Weights of a small transformer language model.
Architecture: RMSNorm before each block, no biases in attention or MLP, untied embeddings.
Each number is 50 + 12 x the weight over its row's rms, rounded and kept within 0 to 99. Layers, rows and columns count from 0. The size before them is the row's rms in percent of the matrix's.

# layer 7 MLP down (transposed), 1024x384, rms 0.0837, rows 944-968, columns 288-383
097:51 71 62 40 43 57 43 43 41 40 41 45 48 46 51 48 60 45 62 35 30 30 30 53 57 29 43 36 69 18 53 66 35 54 40 44 48 61 58 44 65 38 45 45 20 71 54 52 60 43 54 54 55 34 57 85 48 57 56 58 58 60 44 65 67 49 26 67 54 57 41 58 39 54 59 57 44 60 32 56 35 71 51 57 41 53 38 45 46 70 36 37 44 69 54 54
106:52 62 54 41 51 31 36 28 58 70 58 44 61 44 39 53 50 43 57 52 62 48 67 61 43 56 55 45 59 40 41 79 45 75 69 51 48 56 42 74 30 49 62 67 28 41 49 42 70 40 80 59 45 51 64 57 54 44 55 45 28 65 76 47 51 54 75 51 62 44 54 39 50 47 62 31 46 49 65 40 37 61 43 51 60 36 74 55 53 60 47 38 48 44 50 62
096:64 57 50 48 55 42 28 17 40 66 51 64 47 39 70 59 48 41 45 66 71 47 56 56 55 38 68 27 57 69 56 66 59 49 28 73 59 47 36 43 59 45 38 65 49 65 39 51 20 52 46 64 22 68 45 68 38 66 57 58 43 56 40 45 29 36 50 46 54 64 52 44 55 60 59 46 66 48 20 45 50 46 42 51 54 57 65 65 65 34 44 64 47 38 52 32
099:37 39 58 44 26 50 52 24 42 39 56 53 43 36 49 40 47 56 61 51 33 57 52 66 55 55 50 45 55 58 44 45 57 46 52 68 52 47 52 43 66 36 45 43 47 72 57 64 80 74 44 39 54 76 42 34 42 42 51 51 60 34 45 67 65 48 54 38 66 38 63 38 45 49 50 36 50 41 45 39 57 65 57 73 57 48 35 62 61 61 47 77 54 51 36 59
101:65 45 66 41 47 33 29 66 32 38 72 66 53 60 38 47 47 56 58 61 55 66 52 61 56 46 71 60 69 46 49 51 49 57 40 53 66 48 27 39 35 43 52 41 36 42 40 58 43 47 60 34 42 47 39 67 52 51 57 53 57 62 71 31 51 38 57 58 60 49 39 57 46 32 31 54 73 45 23 40 30 58 66 36 46 54 48 44 58 57 38 55 31 61 40 60
099:46 66 61 39 34 42 41 42 55 44 71 55 56 46 39 52 36 69 57 46 64 64 44 58 41 47 62 46 48 35 55 50 48 45 67 56 44 38 30 23 54 38 46 27 44 59 44 30 32 71 46 43 55 51 55 65 44 41 49 51 51 39 66 48 62 61 42 76 51 71 58 48 40 55 42 40 31 45 61 49 51 48 54 60 39 32 55 71 43 47 60 45 57 26 60 61
102:64 46 20 17 45 55 64 48 52 59 60 50 39 57 62 53 46 56 38 55 67 47 47 71 44 32 45 50 45 47 57 56 20 45 53 50 57 54 39 64 54 63 51 22 66 61 62 45 62 28 41 60 78 51 54 76 36 45 52 54 48 50 54 57 34 52 43 28 54 45 46 22 76 59 61 51 36 52 49 55 48 50 40 52 45 39 44 52 57 25 34 42 60 59 59 53
101:37 53 58 43 35 37 62 43 44 58 55 50 62 46 72 47 47 47 47 48 59 31 55 58 59 47 40 68 54 63 51 50 76 67 37 35 42 70 71 42 57 49 55 72 57 40 67 50 50 60 51 47 64 50 46 72 52 28 51 52 84 50 42 42 61 45 45 37 64 51 35 46 59 59 55 66 52 43 36 51 54 46 28 30 51 43 37 57 60 73 57 51 50 49 54 53
095:54 56 70 35 56 52 49 34 49 43 57 66 49 39 36 37 42 54 51 39 56 39 56 45 34 47 45 45 55 53 76 53 55 40 47 56 54 57 42 55 37 41 60 41 68 59 42 52 39 45 62 51 52 33 62 58 71 49 35 68 58 63 33 53 49 67 27 52 54 51 50 33 32 63 69 62 19 53 52 72 50 55 30 30 49 55 77 44 53 50 54 53 40 69 61 49
084:48 43 32 61 51 44 59 34 27 45 52 43 42 59 34 41 40 27 71 55 63 40 81 57 42 84 55 42 55 64 36 55 46 46 54 51 37 45 49 40 39 74 46 66 54 47 62 29 67 55 49 41 51 44 60 70 32 46 53 54 33 47 49 62 45 43 36 69 55 71 44 66 46 42 58 56 48 47 54 60 59 73 49 57 46 68 49 59 27 48 72 61 28 55 47 57
107:57 59 48 62 52 32 37 50 43 34 56 34 41 59 44 55 44 34 47 38 36 55 41 40 60 36 66 43 65 34 30 41 35 56 80 46 55 46 25 58 60 45 71 53 49 49 35 42 66 62 52 38 59 42 35 60 71 68 57 51 41 60 48 62 86 29 55 37 45 43 72 57 41 60 45 51 60 52 31 58 50 22 65 24 51 56 38 57 41 54 38 47 43 56 44 44
092:20 42 32 75 63 55 53 36 41 61 38 50 61 57 55 38 37 40 30 65 46 43 42 42 43 41 57 49 39 40 53 48 62 55 30 52 55 47 75 41 39 58 36 40 58 48 54 52 62 51 52 38 45 49 36 42 53 43 35 45 54 53 43 74 42 39 65 34 63 57 24 37 43 61 61 59 47 49 57 31 67 35 46 42 57 62 60 37 54 39 65 80 70 45 48 53
101:62 66 35 60 37 54 37 54 38 48 75 70 48 44 52 60 59 48 48 51 45 52 47 54 48 56 46 32 38 33 64 49 30 38 49 47 47 48 32 61 74 63 29 62 59 60 41 34 59 50 28 41 48 77 48 55 45 63 65 43 44 33 32 44 35 31 57 60 60 59 43 64 49 78 54 60 47 45 58 53 51 77 56 55 42 58 50 60 46 49 43 53 64 61 45 60
105:46 60 47 34 21 44 53 45 57 64 48 41 62 37 57 73 49 37 44 55 54 65 62 53 57 48 36 62 55 58 65 44 58 42 73 67 68 58 19 51 66 59 47 36 71 76 58 47 41 47 39 48 46 49 25 53 46 35 42 35 53 33 62 46 51 52 52 33 50 30 49 54 47 44 37 48 60 45 20 20 47 42 49 26 41 56 46 59 45 62 59 36 40 47 46 54
105:51 41 54 24 52 54 28 33 65 47 72 39 47 70 25 54 51 45 24 48 52 55 50 39 24 70 41 35 61 46 35 61 61 64 65 54 32 32 71 52 53 62 55 66 48 46 44 49 59 39 57 28 55 38 56 53 58 49 41 32 56 35 60 55 40 54 86 58 72 56 36 71 54 40 52 50 47 35 70 31 52 51 40 49 29 55 52 41 53 55 53 64 38 61 62 52
101:53 56 41 40 46 53 51 41 43 52 35 61 32 32 48 30 47 52 72 46 55 39 33 58 42 37 57 49 50 52 37 51 43 54 55 61 63 62 71 33 57 43 34 42 24 57 66 61 50 58 35 43 31 48 34 53 40 54 36 65 74 42 40 39 58 56 68 58 31 42 40 27 56 58 49 51 38 55 63 58 37 38 16 47 42 62 59 44 45 59 41 36 40 61 31 32
107:50 55 48 67 37 33 50 62 53 23 50 60 54 30 50 63 50 39 54 51 35 36 35 46 45 42 59 64 46 44 67 46 43 52 36 51 52 41 39 52 32 43 34 52 53 49 52 46 68 37 78 51 44 69 45 52 40 51 42 50 56 26 51 63 65 54 75 58 71 39 32 57 42 46 54 38 56 57 49 40 42 45 33 52 58 29 53 56 66 44 60 58 22 51 52 20
092:28 61 64 58 44 47 54 55 51 67 57 52 48 22 42 25 56 43 60 65 78 72 66 49 72 38 23 56 40 54 34 51 61 45 47 51 59 30 38 54 28 49 60 42 53 54 48 63 39 56 39 64 33 61 56 53 60 49 38 53 45 57 51 37 47 37 69 57 60 64 47 29 46 44 60 37 35 40 71 50 26 40 31 68 68 54 32 55 48 42 40 12 57 49 38 76
099:64 52 50 61 63 36 45 71 68 18 47 55 31 67 45 61 58 61 39 37 67 30 47 65 57 45 57 47 62 59 46 53 34 64 34 54 57 52 65 67 45 51 49 57 46 55 55 36 41 56 58 52 56 45 65 63 67 32 34 57 41 62 51 48 57 44 56 31 62 34 43 43 36 47 21 30 63 53 53 50 58 63 19 53 41 61 63 61 50 64 59 47 40 44 51 52
103:54 43 49 57 41 55 40 61 60 57 45 41 71 46 51 43 68 68 74 24 70 67 39 41 48 38 62 65 58 44 45 59 58 57 46 48 41 35 45 30 55 40 45 72 55 32 44 44 51 48 64 68 41 49 50 39 35 67 69 53 66 41 64 57 31 66 18 46 40 21 68 39 56 27 32 56 57 51 42 60 38 49 30 44 52 51 21 52 60 57 29 43 27 48 49 36
102:77 44 53 44 44 34 36 54 47 60 59 39 49 48 64 40 68 45 29 63 47 61 54 51 39 33 65 37 56 31 50 68 75 39 59 30 38 46 37 59 35 46 34 54 58 52 43 55 61 39 50 41 49 42 59 65 45 42 56 34 38 24 35 47 63 55 72 58 67 40 60 42 55 47 38 32 58 55 43 68 36 37 25 51 30 59 49 48 55 33 66 45 45 68 53 38
096:50 59 80 40 62 59 33 55 71 53 76 49 53 30 42 45 45 35 51 59 42 50 50 52 45 60 45 46 56 45 47 57 59 54 36 50 54 49 43 57 47 41 69 44 54 40 61 49 36 63 32 40 49 55 37 72 33 29 50 60 71 46 55 55 54 64 33 52 36 38 33 53 51 53 53 46 66 59 67 41 60 58 54 39 49 40 68 60 70 50 33 47 53 73 45 52
106:64 16 43 53 66 52 63 35 47 64 51 52 50 64 67 52 36 65 41 43 41 53 54 36 51 57 52 42 67 36 37 60 50 58 63 39 30 50 34 26 49 51 52 26 41 58 46 56 66 44 48 56 37 40 64 50 50 58 33 36 39 45 48 43 33 30 55 42 51 46 39 45 40 41 48 58 42 37 31 37 63 83 47 42 42 59 47 45 47 44 55 46 55 40 62 59
103:65 36 63 43 50 56 46 52 46 77 55 51 63 40 44 51 37 37 46 48 29 68 55 51 54 37 70 50 53 63 66 50 42 46 58 63 38 55 78 44 32 39 73 39 64 26 42 44 60 53 55 28 64 60 59 36 61 42 66 51 39 53 77 48 54 39 47 42 67 55 33 50 48 62 54 62 65 28 30 67 42 38 27 45 55 55 47 46 36 61 53 63 59 56 53 48
100:39 56 29 48 35 64 36 53 37 52 58 38 50 38 56 72 33 37 33 38 46 50 41 53 48 55 49 38 58 67 67 46 46 45 62 38 57 45 42 35 37 60 37 54 60 50 63 47 67 46 54 82 50 46 60 67 32 82 56 62 49 51 62 30 29 55 38 63 37 34 65 42 49 53 51 38 48 53 59 64 37 56 33 53 45 42 52 50 63 54 49 46 60 50 54 24
# layer 7 MLP gate, 1024x384, rms 0.0942, rows 945-968, columns 288-383
100:53 78 52 35 61 75 66 51 43 45 72 59 47 36 44 47 44 49 44 52 58 48 41 54 53 68 51 58 51 57 53 45 47 63 41 42 22 47 25 44 51 64 61 48 31 53 60 45 50 44 65 45 43 64 37 73 41 17 33 69 40 69 56 54 54 56 66 55 50 48 42 44 48 35 48 53 42 34 63 34 46 49 34 51 59 52 38 29 49 43 67 47 35 58 54 44
094:53 64 52 43 43 67 33 60 48 52 49 60 43 56 65 44 59 44 66 25 57 49 45 51 52 49 52 51 41 49 62 57 61 49 29 52 51 48 51 52 30 40 41 64 50 38 53 49 36 54 64 44 28 51 43 72 59 66 59 46 42 43 42 46 22 41 71 40 52 51 31 43 53 07 37 62 54 49 38 56 67 44 51 60 53 48 70 55 62 33 66 58 60 53 47 65
087:75 59 37 38 38 57 47 25 60 48 44 38 73 50 51 53 50 39 49 39 46 32 63 70 41 42 56 67 39 35 26 46 62 22 65 58 66 59 57 44 35 45 47 52 54 64 43 41 42 63 41 70 54 51 36 56 57 66 52 41 48 46 36 42 55 66 38 33 64 54 42 46 56 53 46 47 37 42 39 62 41 51 58 37 68 59 41 62 59 52 59 47 46 60 47 40
099:54 60 27 49 54 51 39 43 39 57 77 69 39 57 50 41 60 48 31 45 46 66 60 59 51 48 55 46 34 65 46 38 54 45 35 34 54 51 19 41 41 54 58 60 66 52 40 50 65 51 35 35 54 48 30 43 53 52 60 42 57 58 37 67 52 48 68 68 71 31 66 26 52 45 41 66 43 48 40 36 50 65 40 55 51 61 73 21 46 35 37 45 18 59 43 74
099:59 69 41 65 60 49 21 53 43 40 38 66 76 66 50 53 63 54 60 45 61 53 46 47 39 27 43 36 59 29 58 61 47 43 45 35 50 41 53 30 39 51 44 47 45 76 50 56 44 34 50 61 50 55 52 40 67 31 67 53 65 38 48 46 50 45 71 48 62 56 45 52 38 50 46 59 31 45 60 44 32 38 50 73 38 44 33 62 34 45 52 32 47 45 46 62
099:38 36 55 38 20 33 61 40 81 49 48 52 40 54 41 64 34 54 73 61 41 40 38 37 44 39 84 46 61 37 60 55 67 63 65 59 66 67 45 78 53 40 28 32 50 36 48 45 47 70 39 65 38 46 36 59 44 44 63 18 41 48 54 62 45 55 65 39 26 31 57 51 58 64 48 45 50 39 47 41 44 59 55 50 49 70 45 62 29 38 46 46 56 43 51 36
104:46 50 85 56 57 21 62 41 69 51 42 54 48 51 52 57 53 73 59 43 42 62 69 46 67 63 31 48 63 38 64 55 57 40 38 65 36 53 34 41 49 43 43 54 56 50 61 39 55 47 48 70 39 54 44 62 32 59 43 56 42 52 49 39 39 41 38 16 53 36 43 61 66 47 52 56 71 42 54 65 33 69 40 71 47 49 22 56 49 51 51 41 56 27 48 67
100:46 43 61 78 48 31 45 56 41 74 59 59 56 71 51 64 40 54 53 87 44 24 57 51 44 68 52 54 56 47 59 43 52 47 53 41 53 55 78 34 26 71 42 40 45 44 65 76 59 49 24 52 41 53 54 42 48 56 49 52 67 51 56 59 64 50 47 58 58 54 60 36 56 58 19 38 44 61 54 07 45 52 84 59 37 43 62 52 52 58 68 61 50 43 51 47
098:43 72 54 66 59 23 58 47 46 53 61 45 53 51 51 54 33 42 57 50 50 47 47 71 56 50 72 46 48 37 51 58 41 49 43 58 58 58 64 50 27 37 38 58 44 39 56 54 57 62 53 73 44 61 47 43 58 41 43 60 59 41 50 32 37 41 48 50 57 55 55 56 74 61 64 25 54 31 57 69 51 46 39 49 50 32 31 34 64 57 27 45 49 64 52 45
104:51 48 43 51 43 56 58 39 85 55 53 54 47 55 60 56 52 55 45 34 59 71 38 23 55 49 33 45 60 47 79 33 61 32 49 30 44 55 50 60 50 53 46 49 61 56 41 19 55 42 61 52 76 44 47 60 49 63 84 60 53 50 56 62 43 72 51 45 40 55 55 38 80 39 49 61 33 74 57 43 80 68 58 49 45 75 70 52 58 43 52 34 66 27 63 49
103:47 31 60 45 47 52 47 27 31 34 58 62 38 40 40 70 56 39 54 55 28 25 46 58 53 44 28 43 60 48 36 47 65 58 58 47 53 40 42 49 59 43 59 46 39 44 30 33 48 45 59 72 63 45 34 44 35 51 60 54 69 35 68 55 66 70 64 57 60 40 61 44 35 48 57 55 64 45 43 31 42 27 55 43 38 52 34 54 51 57 40 57 34 50 43 74
098:58 59 47 45 53 58 46 38 38 32 53 37 44 62 46 69 72 60 71 49 38 69 33 47 64 36 53 36 44 49 47 36 43 27 51 64 54 39 51 57 60 48 30 35 43 50 53 71 43 57 20 66 12 42 49 56 51 36 29 41 61 38 38 51 37 52 33 47 61 57 55 43 50 25 51 34 46 42 47 48 24 61 33 45 45 61 49 52 53 39 59 34 31 46 55 46
106:50 57 48 39 76 70 29 57 38 61 26 50 51 44 59 52 47 48 66 39 40 69 63 47 49 56 53 42 50 48 44 36 46 46 50 52 53 47 52 54 45 48 50 16 49 54 45 51 50 55 36 50 52 48 50 38 49 37 47 55 49 69 45 65 60 33 29 49 24 63 62 54 39 48 32 51 51 52 29 44 38 71 51 60 38 46 61 57 47 65 50 35 33 24 40 37
105:57 49 47 45 55 26 49 60 35 63 58 63 51 34 57 46 55 45 61 47 47 51 40 50 64 42 44 51 38 64 61 38 66 39 70 47 43 41 40 40 41 11 55 52 55 50 49 37 37 47 50 49 32 81 36 55 41 38 55 34 26 52 31 73 54 44 39 62 59 43 52 67 42 40 39 59 52 43 66 44 55 42 38 31 66 71 48 35 65 74 60 54 36 44 55 43
097:49 44 24 50 51 42 43 51 56 57 45 54 57 46 61 62 42 41 28 50 58 52 50 30 61 44 51 51 64 46 70 55 36 48 46 50 43 71 10 47 63 31 40 47 62 58 44 44 51 74 51 59 38 38 53 59 56 59 59 47 38 49 46 24 43 27 52 55 44 44 66 47 57 61 44 48 53 52 30 59 46 61 44 48 73 57 27 57 50 36 64 40 51 43 49 47
105:53 33 49 55 69 72 42 59 58 38 55 74 68 45 69 39 43 47 53 32 51 67 44 59 60 39 57 57 43 82 57 49 48 60 36 42 55 57 59 46 43 56 41 41 75 57 22 63 66 42 47 43 62 37 62 60 49 52 40 48 36 43 34 37 50 54 48 44 48 51 50 47 57 48 58 67 43 51 40 56 70 37 51 51 40 50 74 40 33 63 40 58 54 49 55 70
096:61 73 42 43 50 77 45 43 72 70 57 67 63 29 43 56 48 53 57 51 51 34 44 45 38 40 53 46 43 76 48 60 49 47 51 59 63 32 45 39 49 71 49 45 58 38 47 60 59 55 42 63 40 49 32 53 65 57 54 51 51 63 35 24 50 62 54 63 29 46 66 57 48 43 37 48 47 49 34 57 42 30 48 31 44 55 50 67 51 43 57 57 56 43 65 51
095:61 18 46 39 45 38 43 56 49 65 44 41 43 54 39 62 68 70 74 43 52 53 37 43 54 53 46 51 52 59 46 23 60 58 48 83 42 38 38 50 50 64 43 47 47 48 75 53 45 36 42 50 46 37 36 62 67 57 33 47 35 69 27 56 45 56 63 73 56 29 44 42 64 45 63 48 47 56 46 55 35 53 67 68 47 33 54 53 37 51 29 51 34 66 46 54
103:62 52 36 50 52 54 55 41 40 67 37 28 68 35 50 54 50 23 46 26 54 72 46 52 31 64 57 50 65 50 72 60 70 71 56 67 63 23 52 64 39 65 41 48 35 41 50 29 44 47 41 62 57 59 24 43 47 47 57 42 30 36 64 41 19 54 74 39 68 54 51 58 57 39 43 49 53 22 45 57 26 76 48 59 30 66 68 36 63 59 45 48 60 27 46 47
104:70 68 57 40 50 66 27 50 45 62 46 65 47 47 43 64 52 42 36 29 36 39 53 59 64 42 31 45 53 59 43 45 47 58 59 49 50 19 38 46 53 52 44 40 41 39 59 33 47 61 74 40 54 54 34 48 39 40 46 26 35 59 57 41 62 67 69 49 53 58 24 67 36 60 41 59 40 57 23 32 46 74 65 60 36 67 45 61 54 34 59 42 56 43 42 59
097:60 45 33 58 67 39 63 18 44 26 62 40 41 46 46 49 33 73 62 59 48 41 64 48 47 49 48 44 52 46 68 56 59 41 48 52 41 30 57 63 62 58 65 28 37 39 38 36 54 75 38 63 57 67 59 50 35 43 37 66 52 50 41 63 30 51 51 51 50 68 48 16 60 48 40 59 69 47 65 38 17 39 42 46 43 25 35 73 40 57 43 49 59 37 70 50
099:45 66 53 63 31 58 45 47 56 50 50 58 41 53 47 34 29 53 70 62 46 69 46 72 73 35 50 50 44 41 53 38 41 43 56 72 25 46 62 34 56 60 47 55 54 33 55 69 54 47 57 52 33 52 32 34 48 28 77 28 44 52 54 66 61 58 60 44 48 68 57 54 53 44 31 65 52 45 32 58 37 74 70 49 42 39 29 66 26 51 31 44 57 53 46 60
101:48 47 57 51 51 48 55 10 34 46 57 60 61 51 43 55 49 64 54 61 35 68 43 52 55 68 44 54 37 30 33 69 51 51 55 38 39 58 38 72 62 59 23 45 52 56 59 51 62 55 49 33 40 42 49 57 63 55 60 43 61 40 71 42 41 29 55 45 34 64 54 50 47 59 75 54 50 32 54 34 46 71 67 33 49 54 39 46 43 44 41 52 51 52 44 70
100:32 56 57 37 69 46 42 68 40 42 53 46 47 26 43 46 48 37 45 49 67 68 37 66 33 54 52 39 50 46 31 48 66 51 70 60 53 32 57 52 51 57 44 51 51 58 55 59 54 38 72 44 42 56 50 45 36 34 39 68 66 59 52 43 43 67 59 58 41 59 61 52 60 46 33 21 43 47 56 34 44 51 41 24 41 31 52 65 59 51 63 48 50 48 65 27
# layer 7 MLP up, 1024x384, rms 0.0936, rows 945-968, columns 288-383
099:48 38 47 46 54 33 56 54 65 64 75 46 64 61 54 42 65 32 63 41 26 56 57 56 34 57 51 62 41 61 54 40 55 55 67 39 62 56 69 53 44 47 65 31 59 34 61 36 59 50 74 48 54 59 63 54 61 30 55 67 46 41 58 54 43 54 45 35 47 50 63 60 50 51 55 59 55 57 55 56 52 58 54 32 61 34 58 23 51 54 56 53 43 54 51 57
094:45 62 54 49 55 65 44 58 39 38 50 71 37 50 55 52 60 45 39 50 64 48 49 57 80 32 49 75 48 34 35 55 41 69 30 44 45 65 82 35 47 65 65 44 43 62 36 75 62 47 44 64 69 48 63 66 49 45 57 51 69 43 70 51 73 74 53 61 40 42 42 46 50 45 42 42 54 48 41 55 81 33 55 34 48 54 44 50 44 36 44 47 50 42 57 37
096:43 48 36 53 66 54 56 47 60 29 49 64 65 47 80 38 57 50 56 51 29 63 34 66 51 66 54 66 47 37 47 35 67 53 44 73 36 59 43 73 51 34 51 59 35 50 52 45 57 34 30 33 57 54 51 21 58 36 48 33 46 67 48 58 49 61 57 66 55 32 54 56 56 53 44 51 40 47 39 48 33 44 46 64 24 45 50 28 71 32 42 59 65 46 48 48
104:55 61 53 22 61 60 33 45 37 46 52 54 53 46 58 37 50 49 32 42 69 71 26 47 42 52 60 31 78 41 50 53 74 72 67 54 47 48 37 56 61 59 55 85 50 69 52 56 58 45 48 53 33 61 44 49 72 37 33 49 50 51 66 42 55 42 66 42 81 58 46 52 64 50 45 54 40 47 44 55 45 62 37 45 54 30 55 46 46 26 58 19 35 58 72 47
100:50 57 32 54 32 42 30 35 54 59 61 25 51 48 54 41 73 37 51 56 38 58 51 36 55 54 65 41 63 35 38 34 33 23 44 55 63 13 38 42 88 25 56 60 37 60 49 49 62 57 48 28 55 64 45 51 42 42 37 54 74 56 60 35 44 71 32 54 54 61 49 64 45 56 60 31 38 54 43 70 41 62 77 57 53 56 29 50 49 40 44 52 37 44 33 73
102:66 47 41 41 36 48 52 44 44 62 55 76 33 51 55 55 50 25 36 54 51 52 40 52 35 42 51 54 37 56 79 53 53 45 73 41 56 35 51 51 59 50 52 67 40 62 64 50 37 56 38 55 54 44 60 44 29 34 58 50 61 41 54 50 37 58 62 62 68 37 45 29 29 42 58 42 34 63 62 54 37 45 43 35 57 49 49 52 55 52 56 48 62 32 48 74
109:43 46 57 38 50 38 67 47 28 52 47 49 27 54 43 39 57 51 53 60 47 33 37 47 62 51 52 30 51 40 54 53 61 60 35 44 63 37 58 42 53 53 58 42 49 50 44 35 47 25 46 48 28 58 54 72 51 46 43 67 78 55 37 62 51 50 60 34 53 41 91 66 30 38 53 47 44 41 40 51 37 48 19 58 61 77 59 52 50 60 56 61 54 35 38 70
095:62 51 50 33 65 52 64 60 49 40 52 47 47 46 29 58 29 46 61 61 57 49 45 59 58 63 38 48 83 40 62 60 52 28 54 38 43 69 58 51 33 45 58 49 43 52 52 55 58 41 58 20 41 70 47 59 48 57 54 33 35 45 37 52 40 73 59 46 67 52 43 44 34 43 46 41 30 18 50 59 52 55 70 74 33 44 52 46 38 53 28 56 47 56 77 35
098:59 32 52 28 39 86 51 54 54 58 38 30 46 34 29 62 59 48 69 41 52 37 58 32 56 52 41 58 58 50 49 45 46 42 36 55 69 47 45 58 45 69 48 56 54 64 35 59 47 48 52 42 61 30 43 52 51 51 50 45 58 60 53 43 57 22 51 49 41 48 48 30 56 32 46 51 41 83 48 69 51 57 49 65 40 57 55 72 54 63 49 49 45 49 32 27
108:62 44 33 36 66 46 62 45 35 46 40 31 63 68 52 66 63 51 38 27 40 55 54 46 39 34 41 62 48 22 42 44 33 52 45 66 57 33 68 44 52 52 63 40 58 51 63 50 70 55 43 60 09 50 53 60 38 52 58 41 50 51 43 38 51 63 59 56 46 61 53 44 44 48 45 57 45 47 46 50 61 55 30 65 46 37 55 52 30 50 57 54 63 44 47 55
108:52 50 51 48 35 60 59 28 38 50 35 38 79 49 53 21 60 52 49 47 32 57 46 41 67 19 47 68 45 53 70 45 67 55 49 64 49 56 45 58 43 86 59 54 64 37 54 44 46 51 73 63 43 42 45 41 53 37 46 53 35 48 46 73 25 24 35 36 65 60 23 46 42 49 60 34 57 48 57 34 54 52 35 56 58 65 56 48 36 69 41 51 52 41 48 62
099:36 58 47 48 43 35 64 59 33 59 40 45 30 68 41 46 28 45 44 47 61 41 55 57 46 49 52 38 42 16 64 52 29 34 55 49 48 54 43 43 54 40 35 41 47 40 66 40 82 29 44 42 61 45 49 44 37 62 47 33 43 61 41 33 31 70 60 28 46 64 71 63 52 64 48 50 52 54 64 37 76 44 58 64 50 42 60 52 66 25 54 19 95 57 46 48
102:55 49 65 53 65 37 59 61 54 45 45 49 58 34 54 50 61 60 57 64 55 48 55 59 28 38 43 48 78 60 49 69 59 66 75 44 51 55 44 36 34 61 65 55 75 50 44 53 45 49 62 56 42 60 36 54 41 30 60 69 40 66 48 66 27 60 42 53 42 43 43 39 65 51 69 59 40 46 29 59 25 39 62 42 58 36 66 80 51 53 54 52 51 28 77 49
100:48 35 57 33 63 42 26 45 53 42 52 47 47 62 40 58 54 58 36 42 45 50 38 53 57 44 42 28 49 25 40 55 46 50 51 67 47 53 65 39 47 40 52 36 60 49 49 53 35 39 38 58 56 49 59 52 54 56 34 44 53 51 64 59 66 42 56 35 75 32 46 27 44 35 38 51 44 50 72 74 37 47 51 41 59 55 43 48 56 45 48 55 36 61 50 29
099:69 57 47 47 49 58 41 65 47 37 55 41 34 56 42 48 31 57 40 63 45 62 57 50 51 55 43 53 55 58 73 52 40 59 20 54 48 53 46 44 50 39 46 22 50 65 41 62 28 58 41 67 43 50 45 28 43 50 82 50 50 50 43 74 37 57 38 71 44 63 52 63 49 67 50 43 51 49 47 62 28 66 47 62 56 45 59 41 72 37 45 56 49 47 45 52
106:42 53 42 62 43 46 59 39 52 44 38 59 45 38 51 61 64 28 31 63 68 47 62 48 47 30 52 50 65 00 63 36 34 50 46 49 28 67 72 52 65 43 37 57 52 54 30 37 59 55 62 64 62 42 71 46 45 59 41 50 34 37 55 43 82 48 57 31 67 49 46 41 56 57 51 35 68 53 52 44 29 59 47 41 86 24 28 81 65 32 55 71 42 70 50 53
093:59 33 43 53 59 36 58 50 41 48 28 53 63 74 66 52 63 49 39 77 53 43 37 53 68 61 45 40 56 45 53 52 42 47 44 41 36 44 62 39 69 39 61 57 64 58 43 43 26 52 53 46 72 50 77 43 47 49 36 63 64 79 58 36 46 45 52 60 33 45 36 35 37 49 60 63 31 32 33 40 67 55 38 36 67 58 30 43 37 47 28 44 45 49 53 44
092:36 55 22 68 62 47 55 47 66 42 67 55 49 66 48 31 39 32 59 50 71 48 40 59 28 60 57 66 54 31 37 20 15 32 58 55 51 46 45 55 46 33 56 58 56 57 61 52 41 44 61 71 30 45 40 82 50 29 59 40 55 46 47 55 45 51 38 52 41 16 33 44 51 53 52 58 62 45 32 28 31 23 55 45 63 64 55 64 46 55 41 62 39 53 42 62
099:43 53 66 56 77 50 31 63 61 46 44 49 52 42 28 44 60 63 35 49 51 65 51 40 50 42 57 34 33 71 29 78 43 47 39 54 40 62 59 10 58 56 36 60 72 22 40 64 54 52 46 63 58 46 55 58 60 42 49 45 47 54 61 55 57 50 29 78 58 46 46 41 58 41 49 58 74 39 51 53 84 65 52 43 54 52 58 50 58 39 37 68 65 71 40 55
099:51 35 45 37 35 57 37 53 52 57 60 34 61 46 60 35 46 51 65 39 51 76 45 56 27 40 39 51 38 58 49 55 61 35 64 46 43 60 16 25 53 23 45 30 66 38 48 42 32 31 33 47 48 52 80 60 35 54 44 65 39 39 49 60 55 44 51 62 48 53 67 38 56 30 34 64 51 67 45 91 53 47 44 17 55 54 43 43 62 48 58 48 42 50 61 43
096:60 54 45 61 31 65 49 76 31 57 44 45 45 66 57 33 53 47 41 47 53 36 53 53 59 28 39 33 70 44 50 46 49 42 50 50 51 52 57 40 39 41 37 40 59 45 39 55 61 46 60 47 51 34 37 59 49 57 45 66 51 33 49 61 53 55 54 62 33 47 43 32 39 49 47 50 61 52 43 31 68 42 58 54 45 53 44 89 45 27 34 56 54 56 48 40
101:49 50 51 66 57 32 72 39 42 43 50 41 57 41 44 45 51 52 45 41 60 51 44 36 54 66 43 36 41 53 49 32 40 49 61 58 37 44 75 41 38 46 39 54 37 37 46 45 48 45 52 48 51 55 22 31 44 52 49 71 51 52 53 67 56 40 31 44 61 54 52 68 48 34 71 47 62 62 32 49 39 47 59 53 65 68 24 59 47 44 30 43 45 42 70 41
103:44 30 33 54 37 34 72 37 36 51 36 51 49 43 66 57 52 51 55 57 50 69 53 45 57 24 50 41 60 42 65 59 33 37 41 55 37 47 47 52 49 34 49 35 75 34 61 54 57 53 50 29 50 70 53 36 47 54 55 33 63 54 54 39 46 26 19 60 51 48 59 49 56 51 49 51 62 40 36 50 45 41 59 30 68 40 35 40 79 64 45 55 45 71 52 56
096:22 49 67 29 63 43 40 41 49 33 49 64 38 61 54 54 47 62 52 55 54 43 36 59 45 72 54 37 55 52 47 41 51 54 48 39 43 31 37 44 34 71 60 56 52 31 41 44 52 53 40 54 42 64 65 62 58 49 50 46 72 55 59 61 50 52 43 43 66 49 54 27 52 65 47 55 63 50 58 35 56 63 62 30 45 45 46 49 50 29 82 55 58 53 52 53